config.toml
n_layer = 8
n_kv_head = 3
head_dim = 32
qk_norm = false
bias = "all"
tie_embeddings = true
init = "orth"
init_std_qkv = 0.0775
lr = 0.00769
lr_head = 0.00585
decay_shape = "linear"
final_lr_fraction = 0.05
doc_mask = false
Each number is 128 + 24 x the weight over its row's rms, rounded and kept within 0 to 255. Layers, rows and columns count from 0. Numbers have three digits each. The size before them is the row's rms in percent of the matrix's.

# layer 4 MLP up, 320x96, rms 0.252, rows 0-144, columns 0-95
103:118144152149199129091103137116150074129105127170132132171111124121126118166144120110127146090117162145149109099120084157100159148139148131106103110126155114120116111157138141124118137172127176110084102182092115129100132135151118101095145122129120105148111155157125138137103157112109112091
094:180093131136146144129143101125165162155135158111114101138098135163138109143098116097117106130139100070099127123087184110150155076135099132106118111104156188146135148128144115102134129165114137126131123119136111104128120145097123140119120132130113151097117143105143156147164125195149101103
095:122157092104149142117151140164113108162083132067114143132140098162155138122123123150153114116124159112093153142158086089140125135104101101107132088107100148117117098127106147150124132173124159106079180137151148124130170121125119092160130162138127097119168157123138137120103124156103151134
091:104150086108123139141122154196158152154128177094128107133164135149165112116123183116111165118141122129087126125111152147119121111158107112106134118134081132147132130170140171128089127128110115159116147125134153140129146099099108121150130173089153130138131089079157150118086137106129106141
099:103108124146160110132129093127142101116131134173153117120133131091131148123078101142107108173093137121113134163126101117170119134126127167085140148127115116119128150196165163132133161156114146126112156087108112125105135080137150078098115148157151155122135132077145152126142113108093125103
107:123159140135120125165193146106089129175134142144066130170141101088121139150102081137100107175147097145140122095141160127097149135134132141097109178136133153114157117130121137122109132169115168134166104129134144097103150133150121107115137134139118124141095101164128129101147101106113098121
103:131106139175121135140117145135144139145119101185067130178122139170077144121113112073099134123152104129118136122122140103119102161099127077140109083062120127119117121120088099142178157122146129115116149130152155119115149131150108134157174127138145118144157116116139122141132137123097154131
110:114122116162129147135088122138082149140120153122134174163127128134138122127143130113142133114127125168150132156098168115098078130105180086096147092082126102147125154126123119112136149078140099095158124138146092121122082133182152139110131161143106113129191142113101104130116130123118102153
101:099167106126109135089141143142132129130117169143140193119097108173118143102099140101125130145120129116118101118126108097090192141116132117115101130123132129097105106157154147119167137146084131144149114122122096128123096136117115133115188113135144137142172148135169106089140184122130121176
109:124141099094143114148147146112148140114125099133110164169094140076132126142137115175110111126136129153142154099145126087118158101127164078138137109119079167133113083144138137114113096104104116095160126137131097147089123174111080163118130114088109111154120121142171151128149140133126130087
099:115095107110120151132159133131179122133177127114169143135162087141108087131145192115061118107086131148148133125144121131111093067111133101085115149127133118102124104105102110118186134140099156128122141124106122171142139153150087133142144131115139119129163118140117115125131097112115134118
091:129125085136166081134103096181120150087132167136113070143119109113147154118166103101133111103155148098106133057093137146099133149161145109148134129148155118130160106095126108127136112161132116105117132124122130156079147127141148117124107134138114151114090119114130176129078132120131150128
102:087125140137145136085125121159095172143136102109120122204126085095128150136146113156163152115161101132108126118101161102081126134102114098151156157119131127137161117128108113130177139126102122102091107137092158163120146158115124124121126163108160125141138093099167122108138156150111105145
102:161158125145113167140140165137113142143158143145138111138180080115102172177129115153106147105104144122085170087137154156125119161117113148092150155117108163122104091114113088107141169107105124103144111121126146134093112113095105116089160162125169143128109156140141121124127141106121109132
080:123118141174104135138116111087085106152124130154149130100151107148126139139119149107139113117152077115139121128113176108116123136102146127143153103155136107168139169144129090165083126188130162160156153158118113127171160105113138148143167130178128122131095125129069124142129137152097124124
092:115090123144151133126127150144117160126185123140124103125149174150162135110107148121142153100121110130164125128162177146145077102137122122101135118191097102080102113101094100152105125136079126137145121102137116086115155143146103124131149152149121140141135072132129127131122164113119180118
122:135141147099148098111095131151120135121122110061141113100132164151169132066107138149136153112123112165143096105130116125136169152118118116143184146089140124128113093124100075109106165131167114096127102099121166140170152106124109140100091114154136113155156124127136117103131107115157132131
095:129150139115151193117151114125123184103130141143128115095114121109156100142111105161120117101126094141102189150118151121114165165073144128134141129138098146118106115091113161141154125110138127117131074154126098158154084130143078143139108154101127065106118141127131122127110149109125124119
093:154075120151109139140113124086127159161122101112112089134153120148146087095111125106106145154116086141108108148129158142119126125131113111100123130113149123169160154126149125132163163126154141076175148152122159175135177102099160144151124139078136129123120119119121174097154154128108130101
113:128139138081130153122115125142072103112158134156132149131096093087119162149145112104136129137105152122126086124128142125112110144143162085137167120124103161136130134152167100168155135159138098112132097144155146153120122160135083149136087178129146147086142132141090136124166110089133110171
101:175129081110161125127111170159127146128142137096155137105122097156165185134154110112118117152095151111131139136132136130128139114124187130108144104095125141132150130140115093106119110104110120108176162134161072153077116125142152131120094118154106130087154095153135129175151147129136109135
104:123156137124120119145110133150142109154128136166076175122145112133159191136137147106091120136097148128091137154139087133131131139123159119141110105119120143121116159097159120125077140129123119133148152071156160146117108106121153148090115138112109125089140140176203146119142153105130147155
104:136118108153122147124153141181116105123135109130134145109095114135164117122144179087095119108133120138112130136146150128118132130127103141095161082129167112119161147092111133173111117117175105112148086216115094153087116150131128116155140117093130129140117094120111097130098123122112171128
092:093155113184132098108189155142164108110146129116110164141147147170156135164120135152148101122098086118140115138112103165092143150141152162130154124118106142092118118071126141146092154137127136124150096153156119159081123122147118110134157092133094156141095108118110117163124134145134136132
118:095123124123095144140122114129138132143101124096131122107100133158144144131153107124177084076140125165132136112129161117094101113077133091093117149157180135109090138060130126137138116157149147126164125129126107133148145107130146151118149124098143154118180121147134146146078118114117167082
094:136155134173124152151121134137108102122146095123123112096117129124126120106149213148108102164134097115119135157118102136102124111121190089100143139121150098114157137094131108122118165097096165119123149145137103137131163114135102098130165167157104100133090136179119112130086132124151132125
106:136152112118153135120118115155126131113141140170106148162138097120089116145159118161164102147109153131110111100145152137151114123158123145112156175087124077133130145135125123123103167119116145099164119172088140077157175117121107137158119109094101140135137089114115121086102152116072103134
102:174148118156136117160109135149140142104135138120101119147139103140150119083133105091149109112119152083178146133109143107131157154121150168104086094081104161132149129125119124137110138149112119116113155147135156116175102167164147121139128144147111127104111143180140144108176153128107067111
093:122124101120090125134112127096121138111118116140168141147132100084135119170126114176155155115088098134106152128140092141148137100102107106157143114094081154081134182103168096145139167127111083146136162127091106150088158134106120141137104115094153140108126112088127141093128125126136118137
110:106111146155136164117138138116076088129146113158120141123138160152121107155139161141103116115097084147102097142097122083099113164162155136116158170150105162139117134100129103140108127092114130091086127127178131157101122157129096107150137128123114179125128174101128115090127133110129099101
101:135119161140092119131111135136164089151102110168157122146085109129164125158113083112114101086137105135147099126137117152098138097110191094191105117150094099114135142107094142158134143133160094105114110127166130139117135114110171141140138167139152150156140171109141118148134123122128102123
101:138166143112136106095146131131158160069097135128132132137126130137139160157134136105134100093073140146135118152160165153077122171125137122114139109124137154141117106130109141099112115146146107107120120115128105133131092138134136150122136159071145208112090133106121112108162190140111112128
095:153147108121171124133116105142193094125133152135100139134127056111152155159150113147112171138135070104145141128132114124122077093120137131130112144140146106170135149126116149144129106142142097110110125141114166145111103106104149110158163125127126200114164103126138135110124112106140111089
098:112153129102150129140158143150140134099108088121104120133145117126126118172151108140128080115099097099109097131102131118131155103159109104119114146140128153162163151165120101128150088092100103108163085114099090115158161177133144105149121130149102123174154173148141175142123108128160140117
104:125073139157140118110121129101171136160116141145155104151152136144134105105081126142132177093123110155105145122082196111125091109135165106129144146114176114166135108094106133103126109104155106143094151132105167123130099132119119138160135144137117125101097091120147134170099128131129136092
095:144100114110129123139100139151149145133153166177124171130108122114113145092079120065135143111114135109147172132158140089113138143117126151124103110154143078120122100118151117156133108152142138101110141133093102116160105152158127120088136180122138168155106138149132191148149118110109109101
076:103137120150153079120158095144148115131139146134136165138113117169131131120101135195140122137117104148127147109140162162187144160135080096120104134208145109100140114123105111099116138115142135145141141098135173127118139127151128117101077134142096150085139109102148123140143150132151135101
102:125128090113121143140131117161124100119150177143107143107084155166110137128145129112141130150157101165120098159119151115143155127153108126126174127103119113110094129158149122085116131085087088148123137141129154102161140148136127121116155163149080100141093135106137102163148064156117131088
092:119121109126153152102156119135115087136127132145111088144083140146155155107156103129130131155167098108175130116101117107140119097083145102129154148083127128127140134128192154134165146154119131106139130126140070130136165096104119114121141134123124139119150125136070086157178129108175110137
091:109122143110145162155119147138128147128133131102136152131130097127111171105146126129130155190093124173102127151089125150153151130143105091099130147159082138123170099145134118083110144112127135157107128137139181139154151138151141104079130152102147158129145170113119118130148130141124072071
098:114169129163104141173078092155121137167081152155130133129152095144102131118112162175141099125143148129097139129146097092104097118116090142126106135099170155110097134145127088149108147125140138098075128119116131105122140143146132163084144136110152141151122138138152118121088132102168155139
118:143109089132140122123134110127147163135159082138102098147128108135144145109100139123086155105112110119117168115112152096133111144105157086148093117129102190179145164132135155172134097117104101127125131102157130134119096141088150063142113153121143127112157109095129101141165104141143105140
106:129118130041141133135121133180149133149138103189126171146138119147112127153149153125103107154134105128156128077159085141135127143137142151138110089132141086145104160118142122129087143138153100084130113118131129092153137103127145137125112152070146113118156116120117139092122122131153090104
093:113145149157105124119117083096148159114145123167115156124099153112117108147142124105106115109140097126164121098117139106106098114179165082147126137152125158133116146127135110124135131163125147097150103149077077141113088125196125138101079126130148144103164119136118115108113103105083138139
097:113175097131143128148104139140107113132121121096146158138110141121130069130169159151170102099130118152114120119114093157125176127143110145113131147143122114138159132076110097101090134111132099145152131089133149162131137172146138091162136168083108117138152101097122180111108096131128151148
104:168144137151154103135105142099111171131133117148145149128139091147099146114130157131132115128127104154130130105110113094131148141094121102125162152142137107080139124132162115140124084106100104135129121068121064139100177114125191120110144142146083109176123152123131164116168149148132110125
103:187155156135094115141121115115137090141139105116146109169182127163140108088120138113103136095132141107162120126109161121123139130125107130139088135126108103124160125124104089109137132102144130128082151180113086136129149133147136095111099124123118117179171155088138163067103121125120125105
096:132109136110110099160117147160105141107137107169138191165159115148122106105136174120130170145159069081160108098140126120089131135132170118152122122154147151103100135136131118126106125113104146145139112151099107115165083160150108137108134162110115099110135147104167122101104099109121142112
101:089127131151098163109154093123089144144136150147114129122130132139159128161123094158101154106114121142074103125101122161161180171077131136101112168123153130131089118114096123122144172120107138122125123135116102091128153099113156172156157138126107121132121152127119115127117189124079130129
100:158113162127131118141137145138111135131106075110112138147116158113108169153147144121106118118114114124123113114151158142096114096128086133162160121140155102093124163129126082165153078120153132182105154137115094118092156074107104145167130144109141175131129149164151150083101130126135117121
096:116109101101134151107096180144108109119129086131119145138108141138156123148155130137178103130142123118157141127140133088133107114102146097105099144091130132119162143113123108120078135109140097136168059127118122147097190152144163103144105122113121179129106130105136102143103131156155151086
098:175095119136134136147129133165141121091136131147157116146101151144138135127079130121144150115128119099108126102159117108110140145080143123105057130126121167161178152111128137078120146120157134091127156106130131114153110152071169125148144116156128144175096114096172144127115095130142126123
126:122115101078150147074114156142108097108139117150131139106140094132167162130141171117110123137128143153072139124116126135173142149085149106096128133124134139123115138120175108102119159154121155131153186131117127129124121168126095146098134157084109118141092112140117129153181116138129082160
113:167154129106124155121136150128109123123189136132140145143129124104120143092145121155150100139101136157115103155115098106097120138114139098058175074180121118100118137125092117098121138081115086121126120137116102118129170123112136160128136142136141139089155127135110170099146123119150072117
095:110080143141140119132152097114089126100162133158172123108103107135130155120111188148129161121123149165130095164110117119124136120126085139122166111135151140159131175116109166130149168123099127131159122170114080143126125073131135129074134140107098126097107127130148139161106150126108109094
098:111117100158123147159159107135137122119133125145128119138110144136178157087102140140127135123115139135127133161140085108156116106070126088115153153090118185095108131156114108137121152144116119102119142054117118139083094146112152129138134076148086153125154118117160152153109130147157153109
093:091152091161144123143103079114149087140121146129150114080064130113115134117145121178103128109157184150126140117120154106145149141121091116141133105094112166081109141103133153084111123157143140152113137157132128129141156082156119137140132137153146159158132143123115162159120107133141142092
096:117141133152102116160148149138155137108157133113133110157130100066143182109134118115134129115157154096132137118112133107087162122127105090127114120111112108139157112135132108152119123086124080138106124159099087182148116173118100114126096178125141155129141096142101119179105126179131113116
089:100136125114098116159135132126134121149161095079116110128143149119091099145126183103144112160140148151119102109110135101141108082147156128141124155118123135119149076146185108107136134095145074183140110147133115146118169106131151117116177158129129154126116162137105106131095146173138112143
104:145153130137146152117137129103095160144127155130128148124107129137125135121117130104144115079091118161191157142106146105108100078132149150138138131152110147124093156143095108158089135114158124087130108106147147158112141151149111066144124184114078143145134115144090139092138140176131125147
093:150129099128158114144133118102117126124147158111116096152139144151151113151092094152124137104159176133096158096131100154119124147147153115152162160081117180115131145162096128129113124112136173104128120124119124123135125140165134153141131139089119152106135107132101182113120157097090166057
094:138096135147084108140099165143136143115130110076113148144114165125185144105121133130134120129128131148112097109103148132153151083115075094120168124119153141131097093134145090161057140105117126110156160154161108137133130139127129158130138128073151110100121119123101132138108118174143143151
097:115181132102120159136121057149135107141133091147114150112121151103137128118144132117193137091143137160139124109126116120111146123136102152135153105157057105149167118089129116133140168153168110109150092159124137149104112167130135148120118134114113127126112161098114108114078124159131105111
108:096128095114198144109161147108094107126109142108123121155123129112167097143130131124120134142091093124101109123115145173154164106106125159178145063117104122151159108117137153129138107135170128165124122146128114129107143079162122115164137135136122138147139123107107159100132117085136077143
094:136101109103146112118085069103128142059118138135121145151122127146169152149108135128135095137119146086118128136113154144126148104158144117107128098095093125139104123157149125117117162157138144146090119122121101132147130084120146131173177122131080109129138124129078128145169132157133064125
092:168159187139119161115087116169132115104129138117134128129126162087131129096118161106169109140117104110118144080113114143138132121130109131162117138091100101119093151144133103125143148128135119110103109146154118122061132124138108140171173114144152096123087086108092140135102151153133163157
114:141135103181158133120164127154131149095099128124072140115100110151109137104126120161079122134108107100136174094097135121080129132107132143190155123126155131151130142150142124112139087153130166113127120144151119146148135144122145135069125170120153115178143129154158120131141090152107140102
099:157165140099131106138125134115140110104114107095134132133173123096153129132143120121134167123140113148083118123110124099121081080144168120060155160120088151107161124128108126133107189116129096111148165134155089131141143157114148117129126128145110120105151149100116134121165077104116081134
097:144117129134118099168107145122176161187084147099124065099079144127166145128138140163139153107113143133128111146133125131123109115134139119120150146122117125103141133180168105098098096120172139094168156132088092116100152108153149108150142113138103148133114082131133141133094126131111135118
102:169136151107110121159100128139145126125106069113117130147151132156134132087110149153113089133095162117121143122149127087072098200110112124122136135165168105129117162132090125072103139127130126104123158120129121139164161132102118103132145118118136159087156111134110134125109173116111102148
092:106111095165110168136136103127140146108113110113114143124122124145095125120106145104113120144139096106152146105124166125150129110100216075144139124104128163144146110142150136145137103117142079123110121157150157128080130134115106118087156141126126163131131151153095102152190137157122155094
105:192127167111115152139108135079114184120136096120119103121151094161126153096083131112180111131104102104112135146133116122089148162143170125179159114116153125126111148128146103132106149122167164119093133150124136157125136125137079112143112105116107148153144129079133140113135105122135094130
094:072169147129114133134077112161081110139168107128149080137091121114156100141130135123133114133096097102128153154142115118161132102143149116146141129164112172120133149074116126125118127099092185118144096134108133140114141151106089148140125154109157100087148140134112144092120152131167121141
105:124140130131140155162149134115133136087143077113171115129200122148168144110180142137085146157137114132136112086119151158105159113166164117121147152113097135159083130100102105114093120123164129176141120155111136092116120094120123138098144097120114153151130136109109110162132100137137114126
091:123151164115126098093086159133107142136093132078131143144091148118158159174151138160115144144093129124101112081102160154106106107101103126137106119114102128106118136126137116091105160141125142115145167127142148144098096125135143100155111142132151159116072109160086127144160129131160176149
113:166121127121152118115144157117095118166105101150141168092134108142089109126151133118137128077094065154115114110170149127137138149106125164115115145092136100127177141138112119123125152114110158114121160155127130132140160078124090112132138162096132140142135142088136155067097143101105115142
108:113119128084122136140176157131151147098151147121124135122117131139169175124157121101102101140153104155118123131130123136139126161093122133094103102072170164100135133111157135138142134097163123106134088129147092135127172117139128121107172150084102133092120114100136142072124154100180120135
101:095113098125146165112130142124122161152091159130145136132107164135133162120120088148104131172137105135092078151111085090111167162109151109090138138130126124147134125120117116146128133143142160070125159139113126104170107117127152159090166128122100142138142097153109125090078150154149105105
089:101100093125112149123106129170148140125172106177136137160074116087120117147137123090103120181095129110109152119155140137111104125095108141152139140163142106128144118091120171146119134156153111073162136129108122170154147117116161151160121108123111087140152093151150136150114122090144121119
097:113116141087157115144150130082121100132099092131142113149112106135119074114139104098148117084134130137168111107114087144154154110134139084120122109152108141094123107180108103133156163120119165109150110151112149120090116153136140116111190130081143113153165115139134108124116168120152163134
098:134145101095143158132112199133148103138110113198133117100097150093133147162157096144080157131118116140129143123158109091148156123133116157134131096131099141118146121134099102127103134120131092149122121149141163167161147163150126092113098134143139074136110165137111154107097114104138127128
090:141126122157134115097119134203126107160122131117138131082101182120142138190146122173120115107123159145144091127112122117105105130124093155120145125136142136127116097092104127151151176099124137152125128139051123117125166148119133141151145147142100115101133159108112110106118099081112114114
095:169152096122127138108134119123141114163123137122129114103140154095166113106145093127128083147098117137083119142131122068109163134138159116105154161131142073143158097134133103149138147085126148123123174150141120155138114121097156098084149100143129105091150116164114148085085141126144152148
103:135119103091130138098119075146176129107157101113139134131154128162143174138142155132114127130184125160113117106112135128157114113141152100115113163123123119064159099126169125085137103119164164169093149095106114160156170089134126136141146110125112134165122139104121120116132112165103135128
103:142171118119167131150097122166089137118130114112094145151131106160128087127147100109095114172101117136133094095156164144159154160106117121126135182125138136139124124101131108112155112114097133107151157134181158155125098139158117163171087138080118151089130142133106141117106154137117101143
090:125144094089138144126098114145149057119156123169169160134126136159143109119143103146098170151105136146155130100151101139142131132132133077116097144120107130144148160115109120126108148166127121111117121131115125092169136085101143183136109127149136105118189154140113152137099102122128167096
080:138154150119131137162129142096107096114121115126127117129152118129136136189156132124155139112104088165156163143137135104128142110154117161114123072139105139162102108075111141151122104105122107090132162135135102179102115130130118066116127155162127145107111128089116173125166127075133116110
099:132086148157135077122154151105112146147109089100134134105093173100162117113163147149135097102139108146127170093121138121091167124148132113154133089126175111150151120164132102133119121135135143092137109119114129096105143115144129173082134177161098125140119131139109121160144089130162091126
099:128138104171134087140093125134114178167116104116117102087102167112158154150140122128115150148128098156155128138134124105128131120119114133110148145142130140126124162128164132143184138119130114092147188125117127112128119094104103148136122180162075122139134173120073094105107129092108105108
102:117155121132140094180181146178163104118112121130161128065142142105175108138150112145151090116135117091099116094125145111145177131116124146120095130143132141128150118150131104074110145138109164099159152126108117102173172143155107107106140121126130116149102133114099123153110105120108134151
091:134152141129131141145136132143129105109181114112088121112106131117121136093149124158132115092107162161071097125143161143121134087186124134161100111130122151124105131120092146089138143111130123139168094134139134124094124121149127096118183108141158112096144068134136091151074100159129121127
108:149179118136150118128160107128118083111124093117153162119128133124130096141121122078151119106100167134103124115184119134067158120141171103099115098118132104103148143133138098109118102131160111081141104124122169149142177152142154177123136124130111150141104132140134142148122132111132191121
104:136156129132125121138093143127102142119168140056098151126093104127161126129101137175159132143137143086171099089170141173105124130108119117123152086116170142135107095149127126151114147149079112112113116180128101134138111170140127123100147130146143169102135124133104152113132091141129151105
081:107088126119169138109143100139130077094109143118112115123121156091189113102135143132152131165144134137111125139138161180122179118102133139140101120131136133094103111128089133116130125130200119113154118154138108156126082156168124127125140173174115187110135133105107132128126130129133154117
121:152161138107148139128103130109142098174095094152060149148150122120119134125154105139147114125115147104131150110139113112151127075095172179148095106154131141155129152087139126156082114122120106118139120135111102140093132142160117105159168112118124170170143140121132141132113113122181093143
111:148139100153141096135110143142131102122158089112114151122169148102123110142129094151154141123110122118084109164081116099183128154096109141130156184128106113101113127108121119125118176155097121100107124140071149135113159121128132110130157120150123123156153116148076137141113112165070146137
088:145099123102152140162154131133145121146134124187144099135106163101159140123141103131129144124175097113121146140112130097098178114113132132096158104122139123104122108137094083116176164125156132115156120113153079110108094148129111138149171150105114128104130123173073112092162150127112102133
096:100139106123093150102155161132132107115158092158112115179126158128107113173147115107121135105133097100110114128122161130154112106112109127114158131090098145163108188096115169130137160129112109090129127163095090140142171109103139153125155122144151137114117101078134140138090143126132093163
092:080134118130153128115161166132104127130132111094113113156136137070094133122150131144139115114123118172133119159078114113168151146110143148115140151074134120134141098085173144116091144119117106093130181149108110154118143122103140134123143148079147121078135148118140122140087104160098142161
116:136151072074145131125130177132126136134110100126158114116138173152150130095134120142146111140116137114132113105147137102084176145112105119125158114100116098132107162135134110169101140197143095125126128122105115089113152089107127149115098130170129163092108131161117137121078115113160113140
090:133150141117102156171097122090118163137135088074098141094110170136148094109096085143112091156129125106101084170134152086100146120110143123090135102114096118124115111128142110129152139133160123169153129106101145143121133118171133122114124133122147181096150121137126156120137159123172107142
096:175133128099110141172101105134108120103142093132128140163083146150121130166122134141143137129110114129131105091057167128105145112073091122122130096130123132198170156121134107148112150129120144132176147097129136117117107123141133151108132109097134125154122135101157094164096109142120167125
096:150156092144116087094127095077153176162156115147093126123091129106138109141136156081112164118139152148149086130119129105137158104130164121159095117094132140118110112148151120094146130118128112134147151157138137153083100134126129155146150099098116164131134164089140139132109156123161110081
095:160120114141103116132175124166104145165136125182049091145091116165117106112113132088115143125139096083157119134142163094079111104126110135157135117116153117128133131147109123151147134148142163124127105120145111121145115115158113124153150092111095129177148124115131157129130123116105122073
094:113142102172165118110114131142138134140147139126166148131093140154139164091163144174131151123105130129138142129131090111150113129120105127079157127107136116146110118100076118069146057118133121161138121118109089099130130105145123161078156109140178138133132129083103105114136129116094143116
088:148130134138182186128170122067146104075092160136122105133139148156119117121155141119136155092143136130111104129135143133140120093185154108121104098126152103153159128147140120119126087141086114119076130103144158124119103143125094084101129150139136134114118081121141128115105120120107150096
098:101160106135116162140104146139129166106114113098090102170177151116149128132142069120172171128122104080154119159126145110129134129123158117123143140134105125164094088117161091102112127121140087090138085142145127148141120121150141110130140135124132114133159123186135078114142154101154131144
089:097105091134126111137139117163102094166129082148150138094102104134105117136110151147132107126097099136113133120115108101129079188125122129145145166094137166147134131099075151116153132153169138145193161111121089120116128126147127137111130134150080076119124140117142140128122115124097092135
108:133150126115127120129107133104103076115107134072108159140115144125126158099113115108124124095090087141150113142159134162137164103060126131128134163138182156105111096140149104114095164090099123131122144097139129155138132113139156139107137102126123143148116169153099175153126094157096142129
095:144124145144152161149149103130087110125125100100106118115077171129129102146164090116147144083128104093141094117151163104091181085114144121108145121161139119157158139113143170146130150113108125141157117103154127160130115144156124145140156121192086100138115139106107145143140125143101128102
092:139175100171144111149172104153123143109129103140129133101121075153126128139169104150095119155137138085142162107126138131189140100101082147111107136126141148101071131116085094139095126134128144138155147123110125163128159152158093149153137141121163114149112143138129106083143125133131109104
098:136153141105158140130135120159131114137096135171140151102107107161168209109149117117113126133151111147131081147129115131157155081128091113142097091124118103148115179160128143147075094147125117144126117107122122095107115141164136132127139135114137177094142165117128129084120105120132160146
083:119162091099075188153118122155119108153136099133118117169137106143080155121134110122126141103110094164101106111111142109110145177158088123126120127141138108141127140110160130114118098153135161120143113127142133149080120193090133130138148099105158139115097133163083113120125141167117113135
092:161177123137122142156104092117116114111113143139124102174137098131165130129149123096135126114143142142133154128101134169137085164078119099143134104135146138138105140119133093132106174116154108130083112159094142149116137106086107111127119135120104121158119157140178174084106091079146106147
101:129122144111129122129112114095111202159111146116140107161131124122161177105097119144153171139140091116122100162127103150138147094102155110103148148128167162157114132154089132150138125148124082165147104083128104108142121103105133120146154170126154141128135131097074124159107141124153150112
099:132146139084101119135161144135131116130103101134129126169133158130091122132138169120128121101157117177132145124092081072143133104140131162106142118139121136060133132102104095191111142130113080101163102134115144116115139158134126159180109133091118161130152127136139159129155109101148128127
095:137106130124107143118110103134169096179139160105111120167137090137147139156107118143112097081117129106128145131092105129117121082144154124101169120117130133135150133166124167086155152124113166171160135169139153123107166090090155111148113160106113114122117122158101103150150108119080108121
099:123126166153113120100139124221132144124129145149154106142144087119115139099137149113147143131111120143129080119156112091139108104104181115160085121114149119098173149111122143139119105084126187109110100093117139130111143122117090143132123131104095127131126117104141164104174140131110104131
105:130089146118130126145117101126142123093139123068148115109158094145154130121104138143146152124101137112107166117121166101111086138120104131171131155069151148130124146070137157098138125108139122121113188106113107165119156150157125097109119126121125157116137127097119090170135143095094133172
090:154166120113185131131106143084141140134105122140105113144138135091106147144092152137096136126136151087173144094119130128116097103180166135104122151131108119187130080108119116142135143135106175113092127147153176124146157150130123130099145120101129098143083125140129127144112124102112134074
093:108152146118118160114141130130158137091137134155102153111165139149109139139108113126180112133108090081146140122139117156116143148132116137130113127182134139126106108145158102166115115149160126131095124106112125140179085121083073152099098136125065146119133095109098189119112121145118131113
097:144152140112127159111083090073105119137160103131113152142148112116194130123147108107136125148142122130130142147146135122143144137146149139161145138104126125126118107095112070123107142176113128102169162083148154137095131139141157095114117154099117159126093129099094106148145118158116124194
109:130125148152123125155078166154115138110159138199098147130123098123128165089147127073133159134131133158156136125147131112131130076117148108094131089082126156111122152120100101150109139137127164112153102099176140148128137126159179119097129152109110113095141133102121094154111127109109136131
093:134148124126085149153121153176071105181130154107133136104080127149102144115125134115150155152117127131133126088095103154116146151111158153113111123129163142113115124161144078161117096150140138166130127141122134088145105146130128164097134139117127176122166128131095100155129078139161091130
108:116120081142116121129133183157100120125117126076134139120127168132116160070074156137139138129117117141094127141117144123129135154112123115136187094131115093147079126074120130114077116164153110098133131133153149118108125141105152159122125177125080157168134132168143130121136138122131130115
116:134113107115122105127107183121112163162082111136127133107108160127128163128137119119140129129052153130160137097087120099123119123111084147157093114167099124143084089121157105097145148156118143103112158151119115144151156102092100140136128144155089109144125125159112128159114092113106147149
088:148151108138138153141128086118179084103150114112097151160160132108127104136165110091138097127140159130087109119155106134149120138154117116116177142129135131110132119143082132123082174130124163081118127148090148205136128129106108103115124105170131156079137144124142121130106130126124117141
100:133130129141204162125096133125146103096120108084157127118103124134147090168124153149086103152113170132107173140144125101136119126136098145135126111140187138116161122122164138124110137124160134122137087128094169124117116122113109164144124197130142160138141159130116139119131153112097128170
092:126163091116114158135079146128158161122136131134117163128078196119164148142133102123143154138092152104133083110140105103139152127137090114135195133125102139143122132110104096108106146111131105121143104110133095156143113120122139179111128109151137153098126130182124174139141149158139120127
104:139153112126101103143144165151150114090104109112126123152130095115134129107089142134145089153115107140127123097133150143152127080145148052148091120138106125133181143138135113159157131142096123127153107127120176165148179128126107125098143116124128130145112122067166181117126107116143116149
102:161146150148106148097108112118117140089138196148099163151116124150129099105118109106131117093083163146105116119114142082076129164114138154163104101155190159123114130100117111156166131093166124142139104130126112143132126159134130125107142125121086108107144147161156131149121148125107126157
096:126091123119103169149135119103094124127101164112140170144126101113153106100146134149105093137148141144132144131087113099146157088142121130126161151149158114121150148124140139175076146145107134095107162163091129165121149108096134126099131161147168116115116135147144156154090143090160119179
095:098106111157132117187143131093122172105127134157122138195115116138134121181147115120086119123112114130164134117130143113106118124093095174130133138113178162099149145115192117108097132112108128113092103128083098109117160152141144144116137123135118108151111110134109138171106125121093117148
106:165132133121088150130104128152113075156155144125141151146080152169119088131102136152121101123125156100100130116155126065110138130131149173082128119081111144120119081073113123136124128097129103120124115122153110100147144143092130115100177140141105134105145132140150141151112081134134097134
103:146121112160115121105137145178117134095128119075103133132117133140112099119142140130148117125063167110096138106101108144119108111125103136137146117101131161122099093168131144117092166166149109135168147132115116140123106158123164089102134091096145157118110101160078137094173140127130091107
089:143126149100140140116160159141114132131153114109113184143109133126145122105126109144131137110128143124105162132161170086144129123094117099144139150120094113108148060172132147114131075145151096114143062096137137121129182152128129122153160159120099145091131136145107100131117161104115152092
098:153123189133131136125109091125098131151097172181128150144114091143146161105117114092122100135114132129124118114133168146147100148111124124139135129125161144145133145132113154085123108163122117151112156103138101205151123125138149095139136119093124154180112123114110119137093097083103137175
102:168153140089157132090080115098105095150109125140159136159087122139127184114134165100127090118114126096135100149142126133121094145144166114097115114074138117145144089099104150138112183159110140142156143138140114131138141118118102172122117152125127128138099102130160137077159100124128137120
092:113090109137128083100129116142088142172136138154108118166154108105113100116102130127105094140126132147116115098136165071086102165107150135139131126141102104125120133111101144125077130111146120119149148136130120138063146176173170145136166118161115148126163140123163124129095099125098124145
110:162164088126115106124134095127142092118084118113126144187169091131106135088124079110147159116109142146141119128106126132090129148111141093150126154111128088130139127161124089119142126122129103108111124105173133111118147128135147157093178143133126133201179125133150101135120116129093116150
103:135108156144116098141117143147074130126158121182084121130066121106109160127158160128117095136139150140130157105118139148125158116116083111129124089145132127121135076158139104116110128163163128153114135141147129123154148123165170110141139114118136119128090120125056157086118093112105111119
108:144119081111168150153116100112150094125139117101138114106175096144141156116121158114115131072126102175118138113139101167130142103164153103104093177125133155134123145144149107167117135116088166118084143139120147119109153106109158136108125121123121106146133116085196126127136091125141127105
092:130119147141107132120153112161136133149130128142146112137122119137142128071092112109143137141106109103145131150177183125115190153092131091120129114098098099078125158151180163114117114157108105135159138140094109134109085122108124116113117126153177150131135169107139178114112088144116131120
103:155137149152117123166151102156155116113118142127106159087132128132137074120094154138118128083154128114108159121157123104159123101114124156117127116121190149113092136117102147144117165112119144147166123112136130142139107159134144131144088188080112116142107089125133148145114162129150073081
099:155126124127122136198100144121100110103123078092087114138202103121183117118151130091112121145174137136144139112128138107086147126103140140135124142108146141129146126126108104128080118122184137154122123150133094150096114095115096134091159139153128131119121126139100131175131149152110127138